From a checkpoint of a small transformer trained on Wikipedia: 15 layers, width 512.
Each number is 128 + 24 x the weight over its row's rms, rounded and kept within 0 to 255. Layers, rows and columns count from 0. Numbers have three digits each. The size before them is the row's rms in percent of the matrix's.

# down: layer 2 MLP down (transposed), 2048x512, rms 0.138, rows 1358-1457, columns 384-447
# up: layer 2 MLP up, 2048x512, rms 0.145, rows 1359-1458, columns 384-447
down1358 112:150155136124157116136125132082114128107126150099097146114114160116122100148114136103188135188167171121102106116124154137150109111142138139174146157105130134116139137158150141145104132138170138
up1359 105:113090150094144108109133132111148117127139166111111124105122157144118128111111138123158135130132139141148161113115116132153104088081109112090158115190108145102149143116144096107138143104128145
down1359 086:131118144126122134130127138137140126124131111119097110145127062148120150143115095093121129106129140113141119094138133154114097170154087090119125152082065088153125123103132134136166121178171099
up1360 091:129142088173115137146107121094130120125164107152133122121114152134135174140115129171119120110124156130152156049148129118112114089141111092105164118192092130105097132122116105147129111136158161
down1360 104:121145120101150107082136144161127086129166113170112136123143152174174122108128119131148126135128160116140088131129112117148128127102186171110104131172083132116100144129099122088127130112118106
up1361 102:122149138110161118106124165168067141195125122138121111154131082148152132140112103141119108104150128118120116137129143137129129072130155126122101114124074119116097126115118148151099137146166127
down1361 103:109114112070155129106128139121122162150146150108167093128151111150128110110151053125138085111094133095156105098161165137166088076143147132077086103140141119109152114091150123117114087145180132
up1362 120:136156122138130130121126118151090100121139122102174156141160148173104124133113125145135107125079148044145089133123123103121105108154132140140167140116131123137126140165118168117179101123133170
down1362 113:132122185132117070135118121125175133153127164146125128115105108089165100147120186115122149141144128078131120131118122076108119113094123152109111129194135121109125142172115137137136162119116103
up1363 094:164109139120129150126129139134143113094122137117171152123121141153109128134167163104107148130118109152120126079115137111114090130088102097086146080132144132172142103102135138167165145137117129
down1363 089:124135115161122091097118126094151141178098132125112130119122130151169156133053102136118154139126108133116139169123107172103156105122137107135113192125123110108119078143156116095114124101123152
up1364 100:106159112110131137165125117129154157149124108158109115162131094141107135118073106111157110141162133087150134065130134156160147111108116121094094169179124112127130126155103160145154133138166153
down1364 097:132139130138155115106128108147155145153145158156137148139120118154105125116105138142163118103158127150113129080128147150115116095123146106136086152144149077142109137107119161130136137121112145
up1365 099:126124145156155153134097105147113134127151113129118169113155157133103128084149100148110130114120128108128094100117069147069179153096133088113151174130085157126135121177126155108151144113109096
down1365 107:103178169129144135133113120145129121149107150145151119119071135150142088108114128136096121132151157134139120108114119087138158162145112155143099075159126145190128162152105117105154100181118153
up1366 092:154116136126135120104111170146090107135099111120162144132083132113095107095093110147122136181168106124108106106100167120113122140118104150130115148101155146096118121110089145137138119173136111
down1366 097:117094122111122144107109148120123140150169146123137112117156154105157173139120082122154152152117125131103117118166165114141160085146143141123134118171152134115088139122108150104160137107161148
up1367 111:146110101137157137163143156120145099122143137120105107133118147174123135089120117124081166156175161111138148145137152095137145144188103091124154164118109149147144129148121143141125157156123136
down1367 104:100132108105139125121114129102169109143141127119152112131121168130171146076153119133137116152132102141144127133107134097151104109137099148201105113129107134141109184136118101068112156119134112
up1368 122:109147147207116127119178117129104178121126136126129131149112133187159154128130122142182146136118142151187154161168113154084094148104175148163128133095114163150146088156133122118096151145100138
down1368 116:126133107135122179155153123152136094116137126093145112112138115116135103126145115107126149117100109109118149126093093126101167126137113150110139072138125104154137103157135119120131112101162125
up1369 101:132107132114083120112148133073133114120115116144147175120102147127131160118135130132154123116159094120161158124152155130125169107116126118150082171139171160103163096118096121102124105061162113
down1369 101:130114179148103123101136081137136175120112132115086151064121122130118161108129151193072156105161135132122158117108102126120091106115103113153133135129121120149121097158130150126109125134135121
up1370 102:074117158131103123145072149110081082145117218136108168147102123102117121116157120134086161127144120124134120079118059095080148103137121118094152166094163167158162108088144155121110156119180141
down1370 101:153075140109187135125150154148130148120158173115125127154111145157119137136129106180191173118152141060116103155092105132082157110122159138137138160128126144116102075092117122072095129075154108
up1371 128:098173144107146163148153136132118062103081165160108125139094162098143135159098118109084182108132130111160137125167103131149112134146112129138067103117114175143132149105111158143120126111143111
down1371 112:119081132140149141130145113138119153083116124114159155093121101160137117115134098135097128152145120132133128103140150113107083118172151122136102090138116138178110097138132155096114082125164133
up1372 094:169132127111106103210109106125136139107095145106127116146150114142159142125108143137140165140103148159180145117155113176094133093174095106114103154154111137136114176083099132088111161113119112
down1372 095:123163116104146107132154131138171133116098107089145140121104168151137152125099175110180168151148126088121154122096096144144119141160105152137164105124124114128127191150127112116151102138100163
up1373 104:128170147163116156164086161151087093136115134100148144112119138103111120151131131119107111120114113104135137131119121132149181136149132090124114125153104088147104151096105131141107106131124148
down1373 100:138158136147116158109153162159132127120133135096120118093108103125105129142135156130149134110136101114114106129164133116163170125133132137199127149145128113121111146153123161180119133141143143
up1374 109:117132153159129135114091110119149065109120109163104110141107127114103107111171117118140141088120103140089130128110163143120108109093123141106136133133121127127166111104102111140156094150117143
down1374 105:134122140134133143151104166144146128161125096122144156155125117138154112116154168138112122122120168120090133173133127106117092141112139102108152144138132125138119083171128149090112162150130168
up1375 087:128116120170147100103119128125139106120138128163132144100139115122138155123138120141102129136118132150130131138132092169146129153101144154128136157134114165133152095166123124115080109137118161
down1375 095:157135149162159121104155144100140157143131085121092137121099125110168119136152128155125152133101143159125092101109112146131146152130113126112117099114110129128117112112128129092129109110129106
up1376 103:117179149137097139160124106140112119152091102147165137140086118124058159125148112097130113109088125114138123162120114179138166126139114146136123115111031131183126119121126099133159154161152133
down1376 099:096105187103130076117137152179134137117144132154104151105184114136099134117152117144138110111126091138104151074090132106129138160178135134133123126150143109125138130087176136117103148142139093
up1377 091:142134133128166137125137134132119123140199161136133147098132106105125147147099116085156111140130138161170129100141126132100142158089102110138119158133101162133137138102147162100124111152126158
down1377 109:136102150133144158144160118129143128163131104126158147116118131163146103129105147098172160109126112076131130103170119125117125088139148153097091114101121143100147145143137120146154117090145130
up1378 093:086130105121140146149117138142083155111152154115139086127116152104056096109132108121162171146087156113033143102142126097154121162169148142105169130127111134152123164089108130158133141160120147
down1378 100:103143145103124119115161106115147134114143168132155082138102176101141150113152175113133143129100128082103141158138094125160146101144113169136156139132139076111121141139122144148093161104123144
up1379 100:136143123119078166119122129102102154126153109178115127110142174133103160107174138102135161118170132141125112137124126147170119131117092104112149153104060150129137131104145152141102153157137153
down1379 098:116128120137118112125116130129130129096156131108108089093104136164131167172122139151141131131114137120159125132107149138120129114166108123113070152145154094101158147109100119148109138099124151
up1380 101:172127155124155142107131147146112129146122150116128100148111129102123129116127150109112105147117178155088136105124119123150157118121136128107150136125157127131132132110110138101137142199120168
down1380 103:148137158147136124091117145091100164123150178134150139119155138160134095167161133111106131143125118097111122112145128101110152128144127108171122121156126125146171138134137095114113106152142120
up1381 088:120128087105132079154157122117120098170130086118143187115130103100118161174084122155136154135102151132159157147104129128122141071124170165144157149119151106126100127150113154114129116107116126
down1381 091:105145080146120118137118105139141124161158126053144127121145135178145114156110152116156112140112125152137134146112122127141135126132129120104129153116133145086134161105129144101101136123143128
up1382 098:143090107137087128154106147151124116139109158124142120152131155069151125145109150169116130135163129133138117107105134139133118110141123107099094118120102097142073143147101113118154103118130129
down1382 108:127105137096127110139127128113120102155102152126115122153116104116062125126114117127144130153137133138095128107085098117136127141108111142151149139169139130150142136140113148129101143103138105
up1383 171:108142171106151079121109118157119102104141150145130166070110147107111141138110130126147105081118117097128112128134150174109162116169130139112150143047149146145091098133152137092055116151112135
down1383 118:128113131098106074119084143111106144127136174130118086114118131088160063123171132113130113107124066161121147136118140111080158128130151190149107145131092125130135128116092121123118104143125126
up1384 082:084106089136119137138164120117083151121128110151143107148136124082139125134085099121143117156117105132146132135146093166126118142157080111115158114141167142113105154168117134149100120115131103
down1384 092:141170119122169124136104146097125115127134097125112099134108172114109088181152111095085117146115149153161149139153135150114116132126156140146132179138159138163133149108137163111179167110144134
up1385 107:085129155098088140114141159117161076097170101158100124130095143148135163075137122109089126127124138169094132134106106127140179149150138176119149160106097132130153150147131115068131173122122105
down1385 105:136122109160117181110145145105074151147107154134181140100142131143161150163102143149153119107117170144140127142123143123107132121128088151151095129118080139111121109126115104114073133121088131
up1386 115:146097103113088087181144153094106156158171117109127118094139112165079128102143142110115118140151138165147111112137160122076107109107135101181154109118136152105143118153171136098124159159119120
down1386 114:076143178072138146125152123103112092162122122107144116118102172112134119119151136138092130106119156112176168129146149090125146134113087118153120079136102158115085126136125128146157109089134159
up1387 098:095134168124139115133108082142134161125095084112076152177125106132155137094072119120111116094164130104100155098125123110113163131106116148097116157125108158115094125137113080104142104136143164
down1387 103:137163066134167156115135116176133176085129076140104191117152110107125124123122168118104106132102129141093127128101153126118131118136128094143108166157123135121166134110130139103113104096135147
up1388 089:116145157126134089087123111092107119126095153116136149151122097112136151122103135117094124084116150142126119142148106126114131137143177127130144109124092127122140141109147146118121108080167095
down1388 090:183151176147091148140143164153106103140100145165171120101137133106111126181129111114134126117111109128115133133121120157148157117139177137150170132090153132114094168131103094119131110091081137
up1389 092:071128166124125123128090117113123152141126138128133140083120106126132139116149127135155154081148083090101153103139150124109147121126111173158124111171148120105201098123096166139164117086151116
down1389 096:172115128108137135118109082117117144158150124107112151077140117138151116148112144147113107095159132141141124111141101127099100138146145137107127117142154148168135151105096081124128129131119108
up1390 099:121117128127138143149134141110102160104151124116093145104153108099124118111152152173084129125130180088131178117101165124141099094110132178078148137145158163119126158097111118150150143127157139
down1390 098:110118115141125159142154101121157152131146093139131143156160121114099089129130147119157162136122098147122103132126129146153134132156152088076132089098160133156138121167100181129134125133144188
up1391 101:099140151138148166093128120123133138152154151134113163125143123147129095103131142112127124136116170112126165129151127129124119150130113131124094144085105165141140112125117125118111176146151118
down1391 100:115129075088133102118151095139127123156114111128117111130111088173104109106140190117154117122124163138133091103127090117143124088125102097177109131114068108140139117170134134120129137123121104
up1392 102:204106137132142124180103149166073084194113131133146124129107097143129112163125125147145116136119163152139136139155130139122120103155115107132117157126147149110124121133148125170128156130100117
down1392 106:155130145116158125175120135142135140101154100118138145112101091091124164111136146105154169106163111129144077124119101115146107095131141115140152134115179124086126104106134136128149123124163121
up1393 122:126119115176127149089166159144118095144106162163118138120159102131150129108160123135099129112127117098110129123154159138114118176111105143144150137097145148117080123142148103179160104131105120
down1393 122:123147122132161097123171102130114094119108125110127107130151138138155147132128137150114089101136105127116093171145151108155138142101173128110098139127145148109108114161149129178142139125138101
up1394 091:155082119138153106146134127118086141120144140150107141147120164096120127128136145191118104170108103166163114112131133156101134142198117150149159182058131110116146133134139172099115142122129098
down1394 094:138154121091152126118117131075137100154084108116128167127121062127120119121143109109101125135142147111118119137119164131120119131118138168118092117133140119133174135137106086159102115114134105
up1395 093:121107146123131136130125122130136100192118131151125107153123109096144100169111189117100105137119157142147133144154134140128099138119108133119142101098116168138105138164119110131142140131142124
down1395 087:139146145142121151092142080109102132113134141112128129134152178164148116112104100139134188136138142129100126144092136122091110094151114157128156154131115105150108114098142152113160145098149074
up1396 107:126136142136113142141149132143131182143152094120117151127126136100140117165151139135086149139150148144126138145159170127105174123165133104134191117094151180093128130118125131127105126141097124
down1396 104:135162144179140152156141163132151122118122137117153154134163132110133119105087137133161102146100137130065146139114094103129122088161163110095147128083112138122139126156095115113133146144127129
up1397 111:118088049077151144141114124125149134159135125158164099125101134092107159108108138109116146130122123160132143137125129111157123111145060140162162155101103159119131116168136128100115143114084145
down1397 104:122147112130146157183099126121152148124112157165109162124125140130116166086147126083132138086135110110130120143132098108091124143119089159139150109132135133133137142122126138130145120122145107
up1398 088:139156128127115116121155142120132122130066113152149118111160085165100166156102139148139152124120114111161126168142146187117147140119121168101154115128138155133067125133201132111099116140160156
down1398 098:136165101126126121112139150136119122129120158170132127113140083151121077150114133133062143118108152115201126111128106148162120118123140150150142156085109132129092144131118103143123133162149148
up1399 099:128129120136144138133133150080132102089132116118104113143142093101137121099134102154068122169131116085108116134174117093134155137115142103101118126169112146115112156140130098118150154111087155
down1399 100:132184153138109165108120121056132115117153115104106111168087114127159185135141140135126132114149126148164107142077159096118138134152138136155140142147131121096109128130129143107069157123121130
up1400 130:111096118110107156147086178133131134172135152136116089106101144107152141135111123073154136116160134149088142134134120140141116129087104093105089094137141116145127140143117103093123149172141095
down1400 111:124123160138138112114133143140117172099150127075103152121109104110125124120112118138091123131114087150145162102157166153132147130150127163194130165148100135149128131129135145150148144120155154
up1401 095:106113133125140122136092141094149104134102075137146149116110111151124115090113113138156127113137132192116132099128152158139129115145102107074128089152167089159146168153119154116141108115135110
down1401 091:138165126106162127118142137114110194134106132150113172144080106117128108138151135109095194150100116124174127171099110129165124117145122142163123103167141156151134145169101120129163121148119132
up1402 110:169129106141090153115117138134166082151127161112122130135120142124134131093138119124139104117106102170104111142128093182145095110088139122104175154140115132152089149107183157112154079134153136
down1402 104:130141178130142165161075113096087112146161164126131115139134117125126095090141128157119127156135138101138124131113132180129139115124089130099092086115121162087110147112175143128141157178168101
up1403 099:145149135138129109148138053113094113133115074082148102147130114151138144120144135115145070138150127098128140124149131151154089156123110133111115136097131156170152145120145186141137126146152120
down1403 098:061128054135127142128129163123126133156138171171143115149141149142144134136130114091146156102159128136145124125065116112162093135134155105122125115121160122131136105160151138106105115111124173
up1404 096:169109115130139159123151168148136121133173135167083164090150122086154112118138116102109091097189102138148124126123057128112121138137128119131148180081156129143130139112115126152131077126083149
down1404 094:111140126125104135115091125127154105129083106102176134138104119196080100130195122135126113096113134153172154102154145163127116127140121093086128126160113083136164131119146125136150150172156113
up1405 088:137144142111137142149171151091064119133064138137126112141103145144141137178064163127157093115082118137141177164093112131123102129177120130140123141100134112107112084120140113160139139116148123
down1405 092:162127117141141147131103108098139162120161137174085117146130132167129091101152131109139163163153109086155111128123122104135139086123099133104100122089152136120129158143125131123115164151131116
up1406 103:104158153150104130094138149111131113099096099151102124099143108157161152155122148141128124153133100130147116143135115142093130134081135136122186095157111113142153127121133110120131127169111060
down1406 100:132188141151124173129157172148131159170109156098109117103121112109121156075133126115169094096156128138147132112103116148168103134106130093127165160097102142102153166136175124084157127086158104
up1407 098:103095145125137133152150100096144138105127099131131113144119140127100087101095097174165110147159104136132148113134157136131130167095160088142119126156120150173164137101099078146151116142114093
down1407 102:167127129114116147142078068109132145160113121113121074135165134141150091122145138095097111140127133133139136131181143151106117138169139146092098116133103101132163127086151110130124145135111142
up1408 103:123080106137118120138094146092184125076124162130090120172107124109085205131121093080111153128109136084111083101139138106146158145146120110180099143125151148112144099116114078141153083111127133
down1408 101:123178130105111141110094125134096131124084135070148162083149131126150132142150100130096106142148113156131158110095111138119119109116129131110133134071127098134143120161150119158122149148094121
up1409 116:173093150068086141157158182115127091151106132134136167144140080120088127090163131121154129122113151129091127105125121145129146122089159137079154146064113143135137103153160138141162101115117093
down1409 106:190119198075120124114109137125099122095102125143116148157112136132136124134120112128140161105121132134149157127101108133149142130099166134132091169137137165126082139137113100149129106113128156
up1410 109:145113091120146129097097104127146113094138173133105150145154104116123136096097120110152106139156093148188150145125130146130106115140140125117113079143119126113131114120141131113097138156110133
down1410 104:137099152135123097094139100121174102133146146129135105067100135126148094165166091136116121124126093117101107096121147101087101133106159161103124143161156123138107121165170116138154116124145119
up1411 112:122150163188107117108141096127147152152137105139119118153134130127106121163130096144156151121138101132175136136140123131095178162121106104167130126121110085145151154135110110106109148153112135
down1411 110:125142110136119103144151159129154126134098138143098130112130117105128140115138142106135119136097161122101100145109120142139121083125121118146132127116146147092143108147116171081113095114140089
up1412 117:125112097117120108133140103101100123143104132138116133176151116102136126110117142147153147158167181105093112154105097118086097118122105120121138134117091147145217157136157123151151126161120137
down1412 109:077110164160170075114158130104165156086158087107108092103115139108123117129118171125100116107116101104128125111159140132162097110150152102164115161102116125143171123117071158096135128126132107
up1413 110:143141099130113079101151168109134097099105125116154116194142065114120156126140144130087179149123127140132152116109186170119141139131125186172146134118135085172127108150116130133160165174162140
down1413 102:132124080111118146133158125118100166126136153135109149122148159134124125125075128088129094130102139112133102128150095119166138110120086116092129164134080138115110143121124109117143078067114153
up1414 116:108160112160128147153128181119072116118119143136122126148123140094118167103131167143119130154124144088177156110068173106140148132119092125086120094135084107185106100124155104130159114123116169
down1414 107:204147153144108085088097130123145136137117179124145127117118122136135172124112173190140119107105117166132113126134064106124179155098112170122129138115151104141150122159151091114110131121103094
up1415 105:151132125168158156147114138182118151051102122134131119128137068123104109166170104123149086121083113165192179132125125116151140120119123140124119077142065136074163101125127154142116182113148109
down1415 104:139115143130175132118173142115162128128170129122149128173160148067163108098131107123151151114129114125142127126126155117134113131131149143141150120121112108137122101063150093095124105069087123
up1416 104:157150127107111093120139120145099166115097118146110114154124111178107135163084109164099134122104151129138129115113159146136165112152121140078152162106131130136104133111170126174115139108145126
down1416 098:106116114138092121131151094077136119130137144134110108155096143110138148108102101134095135083095105094110142136128133124103142156124144069097112101100167115106176137106186115122142104156133112
up1417 138:074137173131128111084152126143140120162109160149124121150139110149133133146127130137132171126125109146175167137106081140086145149085138096167134106138153152145131075134087139173107143156105155
down1417 115:130101147126179120123124113078110130126122147103125163129134129135129118130177111098136143129110143144150149180113125131164117101129139156119135119161107117111120123106165124082113158153125118
up1418 103:131117145107133154162136144108094102123130122158125098151099124097131082154135094145116155090141125142155183125132137135119128139128095118163130137119085101105118125137184092119189088136141097
down1418 103:138132128179173105158091112122152137137112134154105140168116170151117082096132124179157109098143144122129102134136116133177110155143140124164134116120147125121170097095118091136119116153129143
up1419 092:132098134141129123115155095113116163159138119119151103131117094126155137140113082166152089143108103165113134123131162141101125139152129106086124132136096111130087115101120109113163152108128109
down1419 100:127133144135127116099138127135133167114154135127155085134130130115100134108145106121165130159106115146096134080144130167146137131117172135140184123146094117125141118121127116113137151067136151
up1420 093:125119159111126146158103137175129140125084136127137092138129139119146171164148137143170138159119065065164154082119139120112111131129123127112134105127060133127124155129143140097129130158163112
down1420 095:112139132113113095133096140078158112138120104129189122079148133138128129154161117099117153160174132202114142118137134138124152172130128143105117128076088168137118146145146153115120157067112153
up1421 117:096111140136115113153143172122160167146081088143148093149149135138078111141117112129097142145131128082124166096143104150095146127114106103101137134104133127125104193118153109108178139149139152
down1421 099:120108148173123130186171111153144163107171092126107146130129120164179138112140145128132122152137115131152121141118153150183166141135096093156105127120126146137134103138127143110133153162119144
up1422 099:129080124162111124108063107094147130143115138111136138119134090107151164147115114080141120143105115090161149112119149156091153134120140123114138147115099108126120130102140135127132110122113129
down1422 100:128119108134119124119155116129111150085109140137122117131095106121114103095122140129117164117133145138141147179124127140194095110115146100122118107155171114112119123110117117120146117130115116
up1423 092:128087106119110124150109114124143167111141109122080088092125118131129135127130121146153128164090101125156091101126112104142118161113114127053142116151100181074090113137115127109121107113097153
down1423 094:103111068099114135102176112141150139136140145100158107149153106104128127145105105121167164105162095129093132112131136113093137119138129117103152160102143107141146107120138121132128150127127121
up1424 105:071123160119069089154095157164155119098086115118163158141148121110140127131106105143157121170139160078110137105074151139140113104129127167168121144172119134137090205118103130126148164145124117
down1424 098:169109170135144111164119147115155144139125177112093140146149115094133138160164073147123144170153116122121156095145127092113165150123120111153129103123131117102135105107151112179090099152153114
up1425 080:115136140151118149082119147114141144116173116114112124116134138140113113114125150177165124147162133092164192131148097104113113152106111108089147155137101118124118086142100127135099149135186110
down1425 093:151146098136120144118115083109142130152114153133129127156132145152079133148142151108144127120125138111098154104157113121157173131101100105093128121134117142131162152157127113096112149142166091
up1426 081:136145100145133048159135106110123195107093121166108152185130121169146126129114140141137161124147126101138151124130123122115141160112129158084155175102124132146100184158142107087155117089135088
down1426 088:147127164091135156074133104155161126094131133121116139114154159110117132110104144145141130127113117144127128115155124177108144145133136118163132102172122125111130123135146064121113106116129175
up1427 115:137103137127168137056137142111132147129129173140126158173178080104130152101092120173129139154119101120107132078156109136070209089109170121104113144118132150051124105119121169121106150130117116
down1427 094:130129140135079164105107117110089112138151178079143134139082147125139110185144096125095137110088148158142124073101139138128083126112140097087104135142123127095096121127143092141107086115120117
up1428 102:131107116156120128105113137141135129167139147177164111165145117117094069128114131139114114112158114115119133180109115151154109112117155100144118155131146092120202146152157098178127114138151134
down1428 109:116105086164122173168106066128174097147161122118127158163120173088141156146110112152119091105160114132130128160143144136123113128131131110124073127136146132160133155152113102107116122136149146
up1429 098:151100116142120133109166173126144105123110120120145136097160112155084130133101133143163144135118162148128122139112179106141142091135125157087119103145122069124112131160130138154135121107139181
down1429 090:101121131147133109142189130139133145117152097188116178187133110157121128129112169109134103127186107140128080087097120127138151113165125099157153138110116112153099145134120127153107141134067138
up1430 100:142124131120131082141126188101108063140114155120155104106127112142125142163113095110145064197156112117121133103171173097123130093151114112136092135109087123165134117110122134115126127144075133
down1430 101:140144101117145126140118115112084147094101141139131130140173133137151135123087143109114095070156103158148159094164160140161128119132104124147097152115148124107133146147101099127121117118182108
up1431 124:143132164115138133145117154128107136125103106137158144167191135116122141097073112129134154165145119164157157155125138112128129109067107132149153149100128118150114121141161137180171147108131061
down1431 121:145159112140066147124131138120118115147143133121124125146125148123114128138122122137141104182165138111120103121145121134097148139146117138098166121097147151142142117110188129122096094147173107
up1432 096:128120149111111124158142139140090116167157102102105104107108108132132131111141102140130110162114158138146120128145179132108121143128114084144159153117128102158134135144106101119103148074139097
down1432 097:157164082167140111164120139139156158110103130114182143177145148101135128158133119144122106092123092126153113155128096117104139132150097163110126136133130150116147128082154128121111127194114112
up1433 102:158084150136109087112143136118145116107174146153141098129115132078107108129133158106152164169112100142106159135123132197145075143130115134127116128150127118108144101118123137118099154096120135
down1433 098:112110142153154159114113126143116137145137141106144145136132106118148148128142158139138117098118147121133184095126141135115120153118115132110112165110104122102124143094114100108112134147139127
up1434 097:105139172131122150135135146088131142142116108111164100089122098105103124171114172113102076112105103148145127119119103132101138118158139156049137173144100145142120141105147131147111167092098162
down1434 102:126136123195093089124111129108155102147113114110123114143132116175119114095089131128112166159169132143128134125128094140122156114140087131128138153123106151162139119124164113129104123168146152
up1435 087:111127151092139144093121137149134103134103106132153119116140151124124082184110118109125123119128151149126186175105146151132094139138104094119160154066112165124166117105158149103096141147132127
down1435 102:168117154176079151118153113092139117114098145090130130095139111100130137143132092162125099168171091126136115141095161118141140112176104091147189124094122105126163133133114095115141110112121109
up1436 103:120125173125144124108095060086173148116111149129129093090121147099141143137115139135169125134101098133134133141184192120120139131105106127124106128174136136135102069100130120166153121102203143
down1436 107:133153151127122136162175141123119141095105176132132123135113129111135115126170150165124133100121142132082127107137181084122132097111179092126146146094081121137149121055128147128109129112116161
up1437 090:159085137134131156137084140165080113185137129155124130144127111114123142121143098160145151121131114159171118147136144117114123148158074115165126160097118114089154090153120119131120118149145160
down1437 092:175136122100150153134119123093110133118158146194140116144086127096173094107118152139150149161163144101113116115146152141105144097144143134097139130134197175104146133111154147089131079161132128
up1438 093:112137157117149144105136104108057080085141124149161151122092107100116085128130110094131111129139147086135131134094118100110109123114138150112130139078165109106109140116111119092110058134166130
down1438 096:132163120123143121111146157120152107151145119115134151126148154109130159130148115126104104128130091150087106157123093105103121117138158140151107124104123137145119108090116114124108142108126122
up1439 079:087100125140128163130092114154131133116078121122121125120106115138115111156082120144131149123133113163137129130112127145139152116145112128137131104142127148124179140143203112139128169117129107
down1439 089:135145145095095136163148160113106118095136122117142116133103152171139126131177182132084114090122111135167116128152135129126084173145126149098078126131147125104176126141142128094111126121122174
up1440 093:118136152122118120103135092095130154114125161146089101133118120119114131148184119122138094136164085142114114181138110140118148100094152141109141140119127174152074116135105091095111117125163124
down1440 101:116129113157142156111142136155119078157190126175154175177142133090118136116118140134114149128087132131131109115143116151156121115148082132120177115122145127134148147111151126120087123151144133
up1441 096:097102130147097096169081138135099120130137119162158156157115119083125098101107089138132152157136084151086087109125135148157154140135155144139123098137107161133149131150150116136169136125178092
down1441 100:127133158113097120106089123107131124082121163146102122135146133116157140112150145118080092130148121155138149114147154177112125145121153136147092109176147124107115123135145074185128182137149141
up1442 119:099074101095092160098151133143142079125095137163119166082131141146077105132121117119154139144167167179104079122138144128062162145118118135169099155116119139124078103151142040105115114101096134
down1442 098:124136129139125123126121132132139110132130081112082152114117141122116173145179114128100106143129133084165151113155128149205091099127148132074130128172126115127154154130132143146145144186144142
up1443 116:123143131115164128120142127136131125125084148145186114147143138101108164105102138133143110110142165119146134132115148122088118137120125144127135110109121133152086077136126153159115118106168145
down1443 112:111087128092136131133137132117123136177153110136110116146104132092120144154132114147123101111105120127132152095083151075132129077109090103102140111134139149108096156086146113136149161103163108
up1444 104:084108107114150098133136177097107151147104144124173116105119106131082146083132107150093125178166133148125142128148156128112111183067141087105083081118131130127132178129140124134101097158132079
down1444 101:137103103105115142122138091139156127126127130083145149144097200144120091134142121165162132161172177154105129116118117165087164135115085114147139111094163120133137135148130144131112124134139154
up1445 107:119145145092150130162149148137138100132084113127133096088125123137096084163125136138148126159146129111153102164148101129099168122133131095125127138137110108113119132152140167126135134117108131
down1445 105:087091141096117134099082132135161108152148139138122127132116182103146124092098122117099158142162114100138114091129119098157132144135115116114101126134094087123117138098147100094132118144086158
up1446 117:124078140175107136139178120137094136102151147141146129118131163067187154120121143114138126133101132147142094161118119139080131139116171157166115139133141148149120121136107148103120121131126129
down1446 094:141151107106121161077134111113097138193139133144125143158120115161113138146127130175131111149139150111114127144104106130173114101158109120117140123136122097125124148147151111147150139101154136
up1447 096:125103162113139095159151147148138099142124153111081119118182138149140135113156097101128126128149136128150162138120117161162125094105105124101141123135138157096121108135126114183105138159126097
down1447 101:122124145116083117151101122125139115089108110091145136091077099145124142114081147125099119126123090211160141132121095147102184136139131097120082116157130117139180133141136144086115121096116149
up1448 087:163141105152115127149153137149112114110147154125110140132149128130152123103123130138133101141160143117100119127158148087137136157166105142154088148099101113109125111149135101083125111132131144
down1448 092:108129056095131152170118106186149127132148156140132130154150171144153131123138122163142126118162138146167137129160117131094122094145143125109122143185207141188128167096167140145134143129112157
up1449 089:146099089107116101146120124107108145090077132131155136137118163136123151159168132155152157142139098084118131122130162146129123150165111126079115197125102119128136132138151162086152131138091114
down1449 103:131154122092126126129098133130132121135130155092129164145064101173107108126085096143094117132133137129136084116116111086097161131143113101093130104162141122081112151130143107118161120165085121
up1450 096:147161133112117099096114159117115179113156142125129132181115143130123142179104132147103124102120147107109130144116116137175145142144097143113175142110113093139146081130136128120168156098104125
down1450 101:119136146125104171099122160129137125139146177142167169131112133090102153139088118152132123122114096113155129116112088131084093118160116162133107100146150103100144119131143142160136137147154156
up1451 093:104116124138186180143132140141142164097130128118092154126110177136097102130144141109138166098129097172114134118084125125111131169132144137142135098118102116149119131113118131126164153108134138
down1451 099:135192126094127117088096118162139136147134108113119133119102121162103144161184161133140130101142103147124114144096144114164135092166152133085127122151118112169126156126099118120113119105107107
up1452 085:115109096130068120145150112097161174121122126138141165171113178156105129190172086112159156133128095119124125114125139115141171155092152135065145122140144162143109190146135152103137095116120127
down1452 093:141113106181155071149132116127159167170107131166185093131129170095170090135136133137131114100067109149154118127087108122152107088113125105129104088098185129159105111110132147152129145106147110
up1453 102:175140091147119096107123093150156175157166122143093145103096118174120171088153099111149120119143133164107139128145096152100112165124180129177168143101095142118142117125134118135110134097149160
down1453 099:126141092148156152099103165096118129118140114131121113156142120096089096124082144144093108137140128113107153136108131131128104122095110131119134139147114130147118140136116126168149073134140110
up1454 091:122099145094136101111098147129161089137141126093142145143162108150155119136105101171146110131087138115128171178121111108146159152077153063132167127124137130124129135112154160132118171108104141
down1454 100:138085114077124092112118119116119119134154187080134101129095134135115156146115124191161089129098116164152154145118159176105142155146148115085097129157140070126119146118131136120123170161100121
up1455 100:099122165141144152099086126129095159168114171130162123139124156149127109140175160123174130106068147108119112104102122144083098122150110079111170127114141136121117128156185154105113156151148124
down1455 095:145123136142191095151139107116118168157136142134086136128122116130143121072138122135140144143166161127112135169177092134113136134134158172117106129125172147114093106108134163166123127094127141
up1456 096:147073096100152132144115154145114127141127144148126107114122154173104144110137126103160120103140132112113100093087127099145118178113112103148155090114121136141107138133103095142102108152115118
down1456 100:143118097119139118117164119149136116134144095135148108146130109122147139125095128120132180121136112160127125098133115114126125132150144076125155120115147137154145076138127134063151077155193132
up1457 092:103142130109157138139157136119133120132140194184110160128148089146072134151149128100164133098151135114119090131172102090101130172114149133123126119129067179140127111127152125128160159147104154
down1457 097:099151098131143107103132118162128095135123115084132099165099139093118107163133149150108169135088160151121164128094119159152150109106147075166119138121116114123176143134144104092127137120124144
up1458 103:149146107157102116120113083121143139119121124134182162154119115060115130108110127150117133130135141121118150137136187204139126190176127091105119129107110138130138129136133143179143150103144094